Each number is 128 + 24 x the weight over its row's rms, rounded and kept within 0 to 255. Layers, rows and columns count from 0. The size above them is the row's rms in percent of the matrix's.

# layer 6 MLP down (transposed), 640x192, rms 0.173, rows 240-275, columns 96-191
size [115  92 103  92  83  99 102  99  95  96 100  88 100  94 101  87 119  94  88  89 109  98 108  97 106  93  99  98 106 106 105  95  90 101  87  85]
[[138 124 101  97 126  76 130 112 148  88 150 105 120 151 149 137 129 135 103 118 147 138  90 156 116 133 126 116 166 131 141  85 122 131 171 155 132 124 120 136 149 153 153 138 126 100  83 138 142  89 104 147 135  95 116 159 133 118 139 145 105 124 169 121 117 125  94 139 152 102 130  96 124 108 137 131 121 134 115 149 137 131 141 178 123 122 165 108 147  95  97 148 145 121  83  49]
 [133  96 104 135 132 135 126 155 153 139 150 128 112 147 133 143 141 160 140 103 187 130 162 113 139  95 126 126 124 117 102 132 130 113 127 120 131 144 131 132 150 115 142 162 175 144 122  92 142 156 146 186 149 121 103 150 121 120 157 123 127 127 131 100 160 119 187 121 122 100 156 137 121 113 118 109 143 128 104 123 139 103 131 129 143 130  81 111 120 133 117 124 155 145  94 141]
 [139  97 113 110 133  97 163  56 142 102 136 133 137 169 167 163 110 138 180 155 131 104 157 126 114 143 152 112 159 129 113 117  88 147 138 138 107 142 116 116 142 104 106 119 165 144 136 138 142 102 143 104 156 116 106 126  83 123 170 123 142 150 119 128 152 104 146 106 138 160  97 155 124 108 154 165 129 140 121  77 152 135 158 126 144 149 174 115 158 106 153  98 133  62 119 115]
 [152 121  89 131 120 137 121 128 164 112  95 108 147 117 163 131 141 143  98  97  75 108 112  89 151 139 144 140 119  98 132 185 149 145 165 116 136 110 167  82 106 175  99 128 129 102  97 148 144 126 135 131 152  80 135 148 125 164 128 114 122 113 155 120 171 149 159 144 127 171 151 140 180 112 129 100 114 138 128 124 153 130  93 118 141 136 131 113 143 111 147 135 139  85 113 121]
 [118 125 149 123 106 123 153 121 141 117 119 150  49 142 116 143 112 117 166 161 112 126 126 129 159 120 153 150 148 144 147 147 156 126 118 158 169 144  75 159 123  86 119 153 128 144 152 118 163  96 120  98 120 126 128 149 110 118 156 151 136  84 110 130  91 131 133 100 137 140 166 154  70 134 133 137 134 112 149 142 153 113  93  81  93 163  84 140 137 113 130 143 141 117 102 119]
 [138 136 149 106 140 141 122  97 148 121 142 137 165  99 127 166 151 116 128 158 163 112 116 160  95 119 135 118 133 169 178 137 127  56 183 129 163 134 105 116 120 129 169 130 138 100 140 104  93 110 133 119 146 151 112 117 120 129 136 129 115 121 153 147  79 136 112 129  91  54 119 141 113 141 113 137  95  93 139 135 140  79 103 116 147 125 127 144 123 142 117 112 117 122 140  99]
 [125 141 109 143 137 149 161 138 136 130 108  95 138 145 124  94 120 109 118 123  74 147 151  89 120 133 115 113 141 100 179 139 148 127 137 130 126 125 143 104 109 172  93 151 109 123 101 138 122 176 111 151 120 151 130 120 105 159 157 139  95 139 134 159 140 133 117 181 189 138 145 120  97 147 134 162 125 119 163 155 166 159 144 115 148 147 160  94 128 143 149 113 118 138 113 135]
 [131 128 117 184 128 142 119 172 137 134 103 105 131 125 162 123 154  65 174  98 161 122 133 113 103 119 140 132 121 152 152 136 107 126 111 161 180 102 156  86 111 115 100 170 143 122 158 159 112  76 145 118 129 158 132  92 113 137 170 133 119  96 135 126 110 164 123 112 182 139 127 136 146  99 133 166 117  79 119  83 109 169 125 148 144 122 123 115 129 119 145  94 130 118 130 157]
 [155 136 192 132 179 122 132  78 159 107 126 134  71 157 132 123 123 186 135 153 142  99 165 115 156 136 185 101 146  99 125 152 115 138 123  91 114 106 103 129  85 132 104 122 123 130 140 151 137 136 114 111 112 146 132 143 140 130 118 124  91 138 145 131 144 138  98 131  95  99 135  92 123 127 172 118 137  58 104 109 118 129 109 113 171  92 157 119 120 161  99 114  94  83 116 141]
 [108  66 147 120 132 131 123 144 124 153 141 135 144 165 169 159 153 152 129 132 151 116 112 121 139 143 150 147  79 112 109 143 137 127  83 118 114 177 143 127 138 110  99 132 138 156 164 136 129 131  64 118  98 145 115  98 126  82 132  86 159 148 156 125  92 135 175 124 129 146  86  94  97 119 157 180 149 132  98 123 151 121  79 160 114 136 136 136 153 131  99 103 129  97 171 101]
 [159 144 109 141 139 171 111 133 109 141 145  72 112 107 119 160 150  92  99 103 126 110 144 128 154 107 139 148  92  99 154 143  97 132 102 129 115 124 136 117 124 132 111 104 122 139 130  83 120 120 121 142 121 117 138  91 141 161 120 100  86 136 138 140  98 128 148 127 105 150 139 116 107 106 127 160  85 124 119 208 135 122 128 158 138 115  95 115 144 117 129  84 134 153  85 155]
 [147 114 115 162 102 101 135 121  97 121 146  90 150 136 133 113 126 100 161 116 114 131 166 140 128 155 156 104 106 120 165 113 129 136 147 128 136 179 141 106 130 107 137 150  87 134 109 137 158 125 116 124 123 128 126 152 116 140 134 135 143 142 117  91  92 129 149 109 170 132 171  76 117 135 159 128 160 139 116 137 129 132 132 142  95 150 117 134 147 142 134 109 126 149 119 138]
 [ 99 135 118 118 111 143 100 149 135  94  97 142 107 143 107 117 123 155 122 114 117 147  84 159 137 139 143 141  91 151 147 192 118 126  96 145 142 160 135 127 130 150  58 131 115 124  85 136 148 129  98 137 122 118 120 140 110 131 100 139  93  94 126  86 114 149 114 155 135 160 140 139 106 138 143 114  76 113  71 136 128  78 108 128 125 140 156 168 122 107 120 100 102 125 125 149]
 [118 115 153 118 141 146 151 134 163  71 112 160 122 162 119  91 128 130 138 124 155  88 122 156 146 116 109 145 123 156 144 157 146 137 157  93 162 130 121 123 138 134 135 121 116 115 141 131 141 130 102  97 124 139 150 140 127 144 136 125 150 113  63  96 106 127 133 153 129 122 116 110 152 129 120 193 140 164 139  89 116 142 166 135 147 126 149 128 119 131 134 115 145 125 141 138]
 [ 87 118 116 117 118  79 152  92 133  79  97 144  95 116 116 127 120 106 130 130 134 116 156 150 111 115 111 119  81 171 124 126 121 119 135 156 116 115 147 123  69 145 105 134 140 145 124 113 124 131 108 123 115 168 132 140 121  93 170  43 139  99 127 128 134 118 118 152 105 124 127 124 131 125 113 115 121 120 159 109 103 116  92 178 103 180  90 127 120 144 113 118 145 133 114  98]
 [125 151 142 103 139 174 118 117 131 157 107 114  86 136 140 170 115 133  96 127 111 111 151 161 120 108 157 178 117  96 114 121 156 112 122 126 111 140 107 104 166  62 137 128 136  89 162 110 113 126  88 131 160 133 133 111 101  99  78 119  79 138 123 119  96 130 126  83 124 119 141  86 135 180 168 141 129 138 120 187 145 117  86 120 121 119 145 124  92 130  93 107 137 166 121 130]
 [142 160 119 143 139 135  89 118  87 131 175 135 130 121 130 180  90 152 124 148 123  83 129 127 114 122 154 141 104 167 125 155  78 133  89 113 127 111 107 109 101 155  85 124 137 111 145 194 143 149 120 132 139 108 151 110 130 190  95  96 114 116 163 148 129 130 134 102  97  98 145 115 133 137 125 138 133  97 124 139  79 118 119 113 151 114  97 172 160 113 108 132  97 157 101 121]
 [106 123 124 135 141 110 137 175 129 107 109 137  94 125  97 116 180 178 145 141  97 112  94 128 130 135  94 138  70 103 125 107 141  94 111 127 147 114 147 126 121  98 108 139 124 170 138 139 137 101 102  92  91 114 141 155 129 153 165 145 145 113 150 117  98 100 130 169 111 110  97 146  82 142  63 107 117 157 136 136 119 135 152 146 131  93 127 138 129 156 153 106 124 128 112 117]
 [139 104  79 177 142 141  94 143 106 139 117 151 118 169 118 149 112 143 144 125 160 165 122 178 165 108 165 136 125 112 131 155 147 118 123  88  96 166 151 111 141 162 119 104 175 101 115 125 156 139  82 157 166 131 120 174 137 178 112 130  94 122  77 162 146 148 184 122 135 122 148 135 115 113 131 136 123  75 132 147 133 156 150 111 118 146 146 133 136 123 118 120 102 121  92 104]
 [118 125 155 118 124 164 136 103 176 124 171 106  88 146 144 110 113 133 100 110 131 138 121 122  98 155 174  93 125 139 150 173 107 121 129 126 151 146 145  76 166 144 105 121 119 150 175 103 114 158 148 104 154 126 128 140 129 142  81 104 101  93  90 143 120  91 152 152 154 156 153 118 115 185  91 120 122 110 111 125 142  96 135 113 155 126 139 150 164 114 110 140 188 162 157 114]
 [166 138 139 151 139 100 139  92  83 139 166 114 164 152 127  85 126 116  73 132 116 102 118 110 133 150 141  84 125 150  81  90 107 130  81  99 147 146 146 131 161  97 103 123 105 112 108 134 142  83 107 114 177 121  93  98  98 143 152 153 144 103 182 155 158 121 114 103 149 117  97 160  99 142 131 145 125 129 125 116 163 108 127 130 103  99 114 148 140 129  89 126 120 112 147 132]
 [164 135 112  86 153 131  84 124 100 126 159 127 125 136 116 116 148 100  81 145 107 129 129 133 159 157 115 160 105 151 108 139 125 133 136 164 149 123  89 124 143 128 171 161 119 140 101 163  92 155  93 143 124 131 105 156  89 101 141  84 155 149 150  99 142  83 154 139 101 133 105 114 129  92 106 163 106  93  99 136 157 140 102 126 107 115 158 119 168 129 131 137 105 133 125 125]
 [161 118  96 158 114  99 144 131 128 131 124 116 137 136 165 101 141 100 136 128 147 168  94 124 148 147 133 145  98  94 102 160 108 140 157 145 141  99 154 129 121 151 144 119 129 145 119 147 100  91 143  96 177 152 116 115 126 145 164 125 152 146 154 126 134 127 136 134 165 114  54 126  91 134 147  95 130 132 139 135  84  72 114 148 126 118 124 141 171 125 121 109 140  99 128  97]
 [ 97 122  89 135  87 133 100  98 133 133 161 112 150 125 115 102 146 186 163  98 102 129 104 118  89 129 127 182 107  91 107 109 145 120 117 126  92 124 135 135 148 145 107 106 117 137 127 196  75 155 120 111 167 139 136 118 122 151 159 142 128 131 118 158 126 173 120  95 128 172 116 137 127 139 193 129 155 115 117  89 162 131 122 114 107 141 117 135 148 164 141 122 112 120  99 150]
 [112 143 154 149 117 104 109 130 103 171 126 123 166 134 131 104 152 103 103 123  95 204 112 100 130 112 129 154 147  86 114 164 139 179  53 111 131 110 118 112 125 107 153 130 133 135 123 122 161 162 149 121 132  93 131 113 116 111 126  91 101  95 114 105 152 140 141 120 178 147 142 138 131 147 101 135 112 124  86 176 144 125 167 131 148 123 125 117 116 130 114 114 163 142 143 111]
 [146 139 140 123  94 143 140 129 163 141 155  83 116 151 109 138 104 120 134 145 120 106 109 115 160 122  79 155 156  75 103 144 127 145 137  86 131 156 140 138 141 136 115 137 151 131 123 117 146 172 143 157 135 147 150 119 155 122 121 122  99 108 103 135 132 144 134 132 101 121 135 161 101 174 135 140 148 141 158 145 136 151 162 117 128 117 166 141  80 109 158 121 127 126  89 136]
 [130 106  98 157 138 175 109 142 144  95 147  98 147 132 142  88 156 119 111 120 146 119 148 103 143 158 102  91 104 137 142 105 118  70 153  88 135 157 151  94 109  91 112 124  91  98  92 150 118 140 128 158 163 147  58 151 100 138 130 108 133 117 142 116 111  96 103 121 133  97 120  86  99 151 154  86 169 122 149 138 114 162 162 169 118  98 131 158 132  95 129 122 123 116 121 110]
 [146 129 129  99 122 169 161 152 157  92 117 149 116 150 128 157 110 141 145  95 166  86  70 194 106 119  74 114 120  88 123 107 109 129 107 137 119 144 186 114 131 159 113 131 146 150  91 120  81 135 119 135 112 159 123 118 117 140  92  84 102 105 136 128 136 133 130 147 136 123 142 114 159 129 144 124 129 113  89 112 112 151 117 165 111 131 160 169 172 147 143 120 133 141 138 154]
 [126 119 124 155 117  96 113 162 109 132 158  94 114 143 139 125 140 110  91 143 111 117 134  98 101 114 131 171 140 148 117 166 152 122 170  76 159 105 179 187 116  70 105 127 105 106 123 146  98 145  77 124 142 150 123 133 126 114 104 116 142 114 140 137 122 111 129 117 138  99 122 128 107 123 102 157 139 152 131 123 133 136 140  81 155 125 140 140 101 148 123 113 130 121  99  98]
 [111 135 115 119  73 123 143 131 135 105 141  99 132 133 136  96 110 149 113 135 133 164 146  90  99 106 152  92  85 122 149 170 152 154 148 134 105 105 152 145 122 147 139 128  75 154 151 130 168  90 116 128 165  84 145 144  81 141 139 150 112 139 145 142 142 141 103 162  76 135 148 116 135 103 140 112 187 143 125 161 126 125 111 125 104 149 120 137 134 100 115 116 122 141 112 104]
 [117 104  79 168 136 162 121 131  93 112 146 117 145 193 135 144 108 135 127 141 172 159 129 204 160 138 113 121 145 135 137 132 139  84  95 121 119 115 152 124 111 131 155 127  98  98 123 140 110 111  95 167 176 160 159 107 146 156  93  85 123 128  93 109 157  99 103 155 110 184 138 135 137 148 201 112 112 117 112 124 159 131  91 120 121  93 127  98 120 157  86 149 124 145  98 146]
 [ 91 132 132 138 151 136 137 149 144 152 147 114  88 130 122 125 120  96 172 132  99 163 170 162 141 164 109 128 166 144 165  86 182 103 169 153  95 125 118 136 136 177 128 126 129 141 125 179 140  84 132  80 136 117  94 103 136 118 112 168 118 156 106 151 133 168 140 151 112 152 114 151 145 128 138 149 140  98 134 124 142 174 146 148 131 129 167 113 138 128 118 170 127 178 129 109]
 [131 124 153 128 141 153  94 123 141  74 135 114  76 192 144 131 108 120 125 129 133 126 105  92 132 129 155 143 110 166 138 120 119 158 147 151 123 122  97 111  99 117 132  84 149 107 120 146 160 109 128  94 125 139 169 159 133 108 125 112 128 149 116 114 118  85 143 146 144 112  89  98 142 127 134 101 124 126 159 118 122  78 119 122 130 116 112 134 123 112  87  93 113  88  94 111]
 [137 140 142  93 122 124 178 168 131 146 161  90 116 166 173 102 149  93 177 134 100 145 123 124 154 117  85 132 172 115 120 103 115 119 175  87 142 147 103 137 107 136 122 111 114 147 121  99 137 160 110 110 162 116 132 152 139 120 146 148 132 134 150 123  97 129  76 143 182 139 148 129 154 132 135 165 126 142 164 173 128 128 121 142 151 174 163 128 120 108  96 140 122 132  68 124]
 [136 111 132 135 139 118 168 167  98 168 126  80 145 162  66 126 109 133 125 120 101  91  90 128 174 111 136 152 116 163 155 104 115 120 128 118 120 154 100 135 162 118 131 114 172  51  91 159  88 109 133 112 101 113  90 149 143 138 143 116 119 100 128 132 119 135 152 130 107 138 134 149  90 142 103 102 149 125 110 109  98 113 100 111 136 109 141 164 171 123 119 141 153 120 128 133]
 [118 129 152 122 151 153  98 143 136 101 169 146 113 127 159 114 158 132 149 126 129 140  92 143  87 105 176 177 126  97 129 108 128 125  82 147 114 154 146 128 107 164 147 129 147 134 156 109 117 138  91 116 123 102 173  89 121 144 104  94 124 117  93 147 149 103 109 102  92 107 152 128 138 133  93 152 149 165 109 141 127 139 100 117 118 100 156 111 133 139 104 159  91 142 120 116]]
# layer 6 MLP up, 640x192, rms 0.152, rows 241-276, columns 96-191
size [ 92 101 103  92  98 102 103 101 100 103  93 100 102 103  93 103 100  93  97 107  99 104  99 102  96  92  99 104 107  98 101 101  97  96  99  98]
[[151 133 137 130 172 131 103  87 112 121 118 112 121 114 108 127 117 135 147 107  95 173 129 133 153 159 145 115 117 111 145 161 119  94 106 135 141 110 138 145  91 132  87 107 110 155 126 186 120 118 110 114  93 110 128 131 131 130 115 121 162 182 153 108  96 142 102 100 110 122 148 136 106 109 124 151 112  77 140  99 147 144 149 102  89 170 137 113 154 135 120 127 147 139 168  80]
 [122  99 152 110 111 124 167 171  82 145 142 111 113 137 135 162 132 157 165 133 155 104 130 167 137 117 116 140 106 126 128 147 147  82 167 152 115 103  94 111 147 122 131 118 121 113 108 124 153 116 166 107 146 134  96  69 138 148 161 188 121 138 124 127 156 116 144 101 135 123 116 113 117 159 148 123 115 145 112 133 122 100 133 156  95 129 122  96 119 166 140 107 165 125 105 130]
 [158 149 132 173 150 109 134 125 154 146 141 166  97 140 113 160 130 102 102 124 161 135  99 168 131 155 133 136 130 130 145  73 121 119 162 158 157 147  65 170 154  90 147 121 127 130 101 112  95 114 152  90 109 137 153 107 132 113 126 100 166 170 111  91 115 148 124 124 146 152  95 113  99 143 126 118 164 161 113 153  97 136 141 124 122 141 118 153 154 152 175 113 114 145 143  87]
 [124 123 113 111 130 146 111 114  79 166 143 106 212 115 147 131 107 122  92 136 133 131 103 118 133 123 137  80 157 107 112 143  79 129 116  98  97 100 137 111 138 141 117 110 160 149  70 146 114 139 126 162 118 125 156 120 135 171 162 144 121 159 158 123 152 137  98 147 145 103  96  96 205 119  89 118 159 145 120 143  67 106 144 171 143 106 134 143 154 154 148  87 121 129 116  88]
 [146 108 183 118  85 110 126 127 132 102 180 136 130  83 122  64 120 134 139 105 128  80 149 119 150 150 130 120 158  98 151 149 126 163 139 120 134 144 128 107 122  75 121 103 131 150 125 102 141 146 114 144 135 126 169 137 126 125 122 157 141 123 108 142 109 121 116 147 117 127 155 140 142 161  78 111 117 147 183 111 141 128 132 120 109  91 132 166 104  83 148  99 127 113 139 144]
 [127 122 135 146 121 136 110 150 100 115 165  80 112  90 147 156 106 113 104  84 149 131 160 116 164 159 143 138  91 133 144 146 137 146 121 159 136 107 159 150 132 107 151 108 107  89 113  92 107  94 153  92 108 131 167 139 157 134 127 140 168 150 120 113  98  94 141 166 160 135  71 130 118 113 115 105 134 153 108 124 151 145 124 159  91  89 128 128 114 143 145 121 156 113 130 178]
 [128  96 169 124  70 163 129 121 133  96 121 113 149 161 170 163 108 124  72 117 131  94  99  82 136 126 113 145 194 114 100 109 127 107  99 173 141 138  88 163 148 114 148 115  90 141 107 190 125 129 158 143 126 118 173 138 109 147 113 125 136 149 108 135 160 124  88 106  80  76 101 107 121 159 121 133 141 122 172 157 148 155 125  85 104 124 131 138  88 111 138 147 104 132 133 111]
 [135  89 128  96  86 132 138 121  90 118 122 166 142 166 133 100 122 166 139 125 114 137 123 147 150 107 105 148 134 120 113 112 111 117 145 152  88 128 162 119 137 131 165  91 106 119 139 182 143 121 158 126 158  95 173 129 163  68 151 110 152 108 125 138 112  84 110 100 141 173 121 157 148 130 116 150 123 153 153 153 132  98 145 182 125 163 109 157 167 110 107 105 143 109 119 137]
 [132  96 152 123 120 135 137 146 156 137 137 161 115 119  60 145 128 125 120  94 148 122 113 189 111 110 108 124 161 169 119 135 123  87 137 135 137 151 165 116 100 119 136 129 134 152 115 143 105 118 157  65 117 164 112 117 130 136 140 148 137 117 149  48 123 152 119 154 181 120 120 166 180 135  99 145 132 125 116 164 168 143 169 105  99 103 124 125 116 145 137 151 173 124 118 130]
 [121 113 150  99 140 143 152 136 105 126 126 155 150 170 137 113 110 135 132 146 118 147 150 109 142 168  87 128 148  96 134 126 117 144 111 145 198 107 126  95 120 135 124 158 138 126 129 174 129  93  99 162 158 173 112 168 117 146 118 105 146  98 147 124 150 170 146 147  97 112 116 154 149 138 160 122 180 126 152 132 109  81 171 104 114  86 122  91 121 101 141 115 125 101 115  72]
 [ 99 142 125  91 135 168 151  81 158 156 136 158 135 131 124 130 138 135 138 133 158 120 108 101 168 129 114 162 110 122 117 117 142 151 159 147 154 138 125 129 130 134 129 119 137 110 129  95 108  90 151 115 134 156 163 106 105 116 107  85 127 153 137 152 167 139 122 149 108 113 100 111 116 122  99 118  74 153 132 122 152 142 174 117 124 165 155 107 101  89 121 139 100 117 135  98]
 [160  92 100 131 120 159 129 120 147 130 148 155  98 125 108  94 116 138 154 132 130 140 132 129 104 161 145  96 128 138 157  63 141 140 118 104 143 113 139 135 124 135 171 146 109 143 176 119 141 116 157 125 142 121 125 163 121 196  71 117 112 129 129 104 144 107 145 112 122  95 139 157 148  93 137 164 131 110 100 107 133 143 154 124 123 158 138 111 154 145 132 160 138 146 101 121]
 [141 108 103 135 181 135 131 170  85 125 166  77 141 142 147 125 135 152 111 156 132 114 184 114 115 129 139 114 114 116 136 132 135 104 106 121 126 124 156 140 111 162 115  76 159 146 145 156 118 145 153 154 130 138 115 112 140  81 176 103 165 144 176 116 111 136 147 141 120 102 132 138  80 149 128 125 114  77 127 113  86 119 127  94 135 120  76  78  93  79 133 151 146  82  86 123]
 [130 114 124 115 113 108 163 164 141 189 159 186 106 105 157 117 117 126  89 117 148 177 105 128 109 117 121 134 121 115 135 106 150 131 118 138 138 117 160 100 104 162 107 109 107 105 119 120  99  99 159 113 119 135  97 133 143 166 147 158 126 121 145 123 105 140 110 115 160 146 142 106 142 116 113 154 143 124  94 138 114  65 117 157 127 130 107  66 117 110  75 119 152 112  97 131]
 [150 146  89 147 120  98 153 141 102 120 102 109 137 140  83  93 108 109 163 114 127 138  87  99 103 179  94 103 131 150 109 129 110 114 133 115 146 105 129 150  86 185 144 139  99 152 106 160 111 132 147 109  89 141 135 141 141 132 176 146 173 108 124 115 138  98 158 133 130 136 148 150 133  73 134  89 117 151  98  94 177 145 175 117 135 147 116  91 160 141 193  93 126 129 118 123]
 [106 157 113 144 159 145 104 122  87 180 130 107 121 136 113 172 134 136 134 102 155 130  83 156 151 131 166 106 101  76 160 140 133  84  82 157 129 135 104 123 134 154 128 110 102 148 142 112 136 143 135 104 141 130 156 176 142 152 138 115 137 138 146 109 116 144 153  80 128 145 115 121 108 106 165 119 127 111 133 133 162 133 103 129  56 136 158 109 131 134 138 141 137 123 105 109]
 [122 146 131  89 110 138 101  71  96 204 122 161 136 127 139 100 127 116 135 125 164 111 119 138  91 108 120 111 162 105 118 122 112 125 155 160 148 122 128 115 191 119 111 143  82  95 155 121 130  91 114 118 146 131  91  86 126 139  91 146 104 121 139 139 154 114  66  99 131 127 143  95 128 130 139 127 132 130 144 111 122 125 155 163  92 118 142 147 138 146 110 147 120 150 179 123]
 [138 120 148  95 115 133 124 120 105 121 145  96 155 100 120 115 162 127  93 129  98 117 119  78 117 135  82 149 113 146 133  85 119 124 137 173 144 114 137 146 123 128 166 143  95 152 177 132 115 120 151 107 106 136 140  95 124 106 138 125 173 129 178  92 131 121 124 158 134 142 102 131 130 114 157 109 131 184 107 113 117 118 122 127  94 128 128 143 117 104 118 112 157 125 150 172]
 [132 114 115 102 151 102 141 133  78 143  94 143 155  97  95 131 165 116 131 136 141 106  95 129 152 136  91 137 107  87 127  94 138 151 164 156 113 112 145 167 126 158  99 115 161 110 116 149  88  87  86 176 123 123 144 119 123 116 168 131 152 183 156 110 162 143  84 143 120 131  96 153 145  87 145 153 136 138 143 148 102 138 113 117  99 153 146  98 120 142 141 121  70 121 122 151]
 [123 111 106 146 154 108 147 152 121 117 158 128 124 152 114 145 106 110 185 110 116 138 137 123 124 124 130 124 111  90 107 124 152 142 158 114 122 162 116 111 107 107  95 132 156 117 160 103  88 136 170 150 153 127 128 123 107 131 139 121  94 143 139 130 157 126 149 155 119  80 175 126  93 165 117  93 143 138 159 167 122 157 109 126 144 112 123 143  83 124 102 158 122 181 113 145]
 [166 153 118 163 145 105 145 144 132 162 127 118 112  97 131 114 126 116 117 160 156 116 103 122  99 140 125 113 137 121 124  91 139 133  97 124 153 137 175 169 134 128 130 125 140 111 161 144 185 116 139  93 153 122 138 130 139 139 116  93 118  93 164 113 146 141 138  83 111 167 150 123 120 108 139 115 133  80 125 127 111 110 114 126 108 154 126  85 109  75 120 117 141 102  94 156]
 [106 119 140 107  94 124 134 129 125 157 165 131 170 131 118  84 160  93 168 146 124  78 119 164 134 120  56 139 107 149 104 119 123 159 136 140 162 151 129 118 130 155 129 123 154 102  86 136  70 153 139 106 148  88 134  57 147 166 152 133 153 120 136 188 124 149  89 118 145 175 105 115 119 135 129 105 103 136 117 151 156 138 135 121 122 148 120 160 124 103  74 108  86 121 119 158]
 [104 140 115 148 167 121 147 154 105  99 128 126  81 109 125 168 162 143 126  71 172 152 112 114 104 139 127 119 162 131 169 127 101 137  86 167 120 150 111 128 176 120 132 170 139 147 186 127 125 118 127 131 137 142 126 158 164 144 103 129 125 162 169 112 141 108 103 123 126 126 141 113 142 146  99 166 114 123 113 144  95 134 166 136 108  91 163 153 134 130 143 193 112  82 103 121]
 [ 95  83 130 158 102 143 120 101 107 151 108 141 110 159 161 128 150 114 151 125 146 140 167 173 178 124 143 133 144 153 132  90 124 139 140 147  82 120 122 138 107 151 110 130  93 123 150 105 103 116 129 191 172  69 118 137  99 127 132 109  91 138 124 131 147 146 101 116 108 150 110 143 118 136 106 123 136 152 134 114 123 143 113  74 144 115 130 183  77 121  99 182 119 119  98 117]
 [143 127 145 135 138 125 112 113 108 106 131  95 137 122 102  84  93  89 133  79 125 122 115 146 118  88 129 100  98 151 136 111 100 104 140 117 131 157 139 141 132 118 146  89 134  94  92 121 112 129  97 118 123 132 140 147  98 115 181 119 143 122 131 116 108 108 135 121 116 123 171 133 128 114 130  60 134 119 124 131 134  96  96 116 114 128  72 124 155 128  91 106 111 158  79 133]
 [125 166 162 112 119  50 129  99 119 147 116 130 117 119 143  80  99 112 146 100 127 152 156 168 113 111 149 129 109 144  98 155 120 161 106 161 148 114 155 127 140 151 165 107 160  91 155 120 124 138 117 117 159  93 157 107 105 147 168 140 162 150 129 148 130 185 167 138 175 147 110 124 153  91 131 139 112 116  98 117 101 120 104 128 153 124 147 126 110 108 117 165 159 118 117 146]
 [145 143 139 158 192 131  99  96 115 120 135 164 125 139 152 138 148  92 100 123 131 155 175  99 134 125 154 122 137 163 141 151 160 174 152 132 145 129  91  94  96  76 121 111 100 127 160 159 109  76 138 126 107 130 150 124 140 104 136 108 131 113 127 112 111 139 158 110 161 135 126 128 147 129 184 124 122 104 166 165  93 145 147 103 125 109 130  94 145 143 138 117 131 151 104 121]
 [162 134 171 134 126 135 113 104 136 139 148 149 151 110 115 101 111 113 112 135 156 130 105 141 102 139  83 103 123 160 114 134 135 145 114 140  85 121 139 152 160 162 131  99 117 127 162 120 131 122  89 122 117 163 159 121 111 152 153 168 116  99 131 142 105 135 132 147 162 159 140 129 196 100 140  88 119 165  79 117 160 120 170 121 139 146 118 135 103 121 151 151  99 100 122 140]
 [137 154 174 157 196 172 130 113 116 116 155 178 128 107 144 134 123 123 131 133 103  86  90 110 120 135 124 119 136  82 105 132 118 147 146 171 179 112  99 100 106 132 115 156 127 123 102 114 132 129 146 146 125 138  84 155 158 117 173 122 116 137 127 101 113 129 196 125 109  95 177 118 138 135 123 107 135 156 116 138 116 141 123 122 148 101 138 143  97 116 115 139  80 155 136 167]
 [117  92 143 111 156 141 108 102 114 140  77 146 141 113 111  71 118 159 157 115 110 153 111  42 125 113 120 121 101 102 128 121 170 141 127 148 101 142 122  94 122 184 123 133 143 102 136 173 161 108 108 125 144 148 136 129 152 142 123 149 100 150 176 156 121 124 128 130 122 101 137 113 158 103 101 102 126 162 111  93  97  89 129 109 143 181 171 122 134 134 121 101  95 126 124 116]
 [159  71 130 116 125  99 149 142 110  94 143 162 122 100 135  95 126 155 112 109 152 134 122 113  95 133 120 137 127 168 146 141 142 126 116 118 129 121 124 130  71 136 106 132 133 153 100 122 141 163 132 151  96 153  89 135 125 105 142 142  93 121 122 103 125  90 144 165 146 112  98 106 145  89 151 167 151 110 134 148 109 109  72 103 139 130 106 112 103 147 145 106 133  93  98  98]
 [130 146 152 127 106 119 169 122  94 169 153 149 159 108 128 150 135 173 130 129 100 124 108  99 109 104 125  97 115 101 111 108 159 110  98 118 142 131 119 116 194 162  90 142 139 163 161 130 111 122 135 133 107 142 114  65 140 106 106 134 135 131 155 121 125 121  97 149  99 118 148 104 139 118 175 135 153 133 117 107  97 132 169 147 151 126 154 122 125 142 159 148 132 101 152 163]
 [134 142 133 144 172 166 158 117 128  97 117 144 110 134 112 167 144 134 146 141 120 105 140 110 122 143 138 126 175 130 177 153 152 167 125 174  98 170 111 130 137 122 125 141 124 170  75 178 173 123 101 122 100 117  99 133  75 143 118 128 139 162 112 121 126 114 167 146 125 121 188 115 140  99 100 134 115 149 154 144 149 136 124 136  98 134 122 150 133 164 112 145 105 146 168 129]
 [127  97 120  98 130 119 148  90 142  90 117 173 115 115 131 148 144 136 148 140 162 109 183 123 100 162 159  80 150 105  93 121 120 162 117 157 139 130 127 103 106 135 136 124  99 188 141  88 144 143 130 112 157 117 161 136 126 131 100 139 140 142 124 149 151 145 134 146 127 133  89 122 196 144 151 155 109 114 169 132 138 137 148 129 133 162 125  91 114 139 109  89 132 102 144 140]
 [137 129 119 120 132 117 180 150 137 139 145  93  98 119 101 131 120 137 137  89  90 104 164  95 167 115  77  85 134 117 119 121 134 131 170  92 127 119  95 110 135 110 145 107  97 101 136 115 156 121 191 142 121 134 109 132 140  97 134 177 124 138 168  76 140 170 128 123 160 138  83 114  88  93 113 147 115 123 166 127 123 102 123 101 157 134 101 157 130 121 129  96 161 103 135 154]
 [120 127 156 120 106 155 100 135 133 131 106 141 134 125 112 128  99 105 151  94 170  96  96 130 209 170 111 113 158 132 139 125  87 132 160 107  44 109 141 143 163 128  89 102  90 133 144 106 121 107 120 122 155 134 150  89 145 155 125 140 140 157 152 163 144 121 158 136 141 145 125 128 166 161 107 156 134 130  93 143 164 142 151 122 129 130  85 135 151 106 118 139 161 172 148  97]]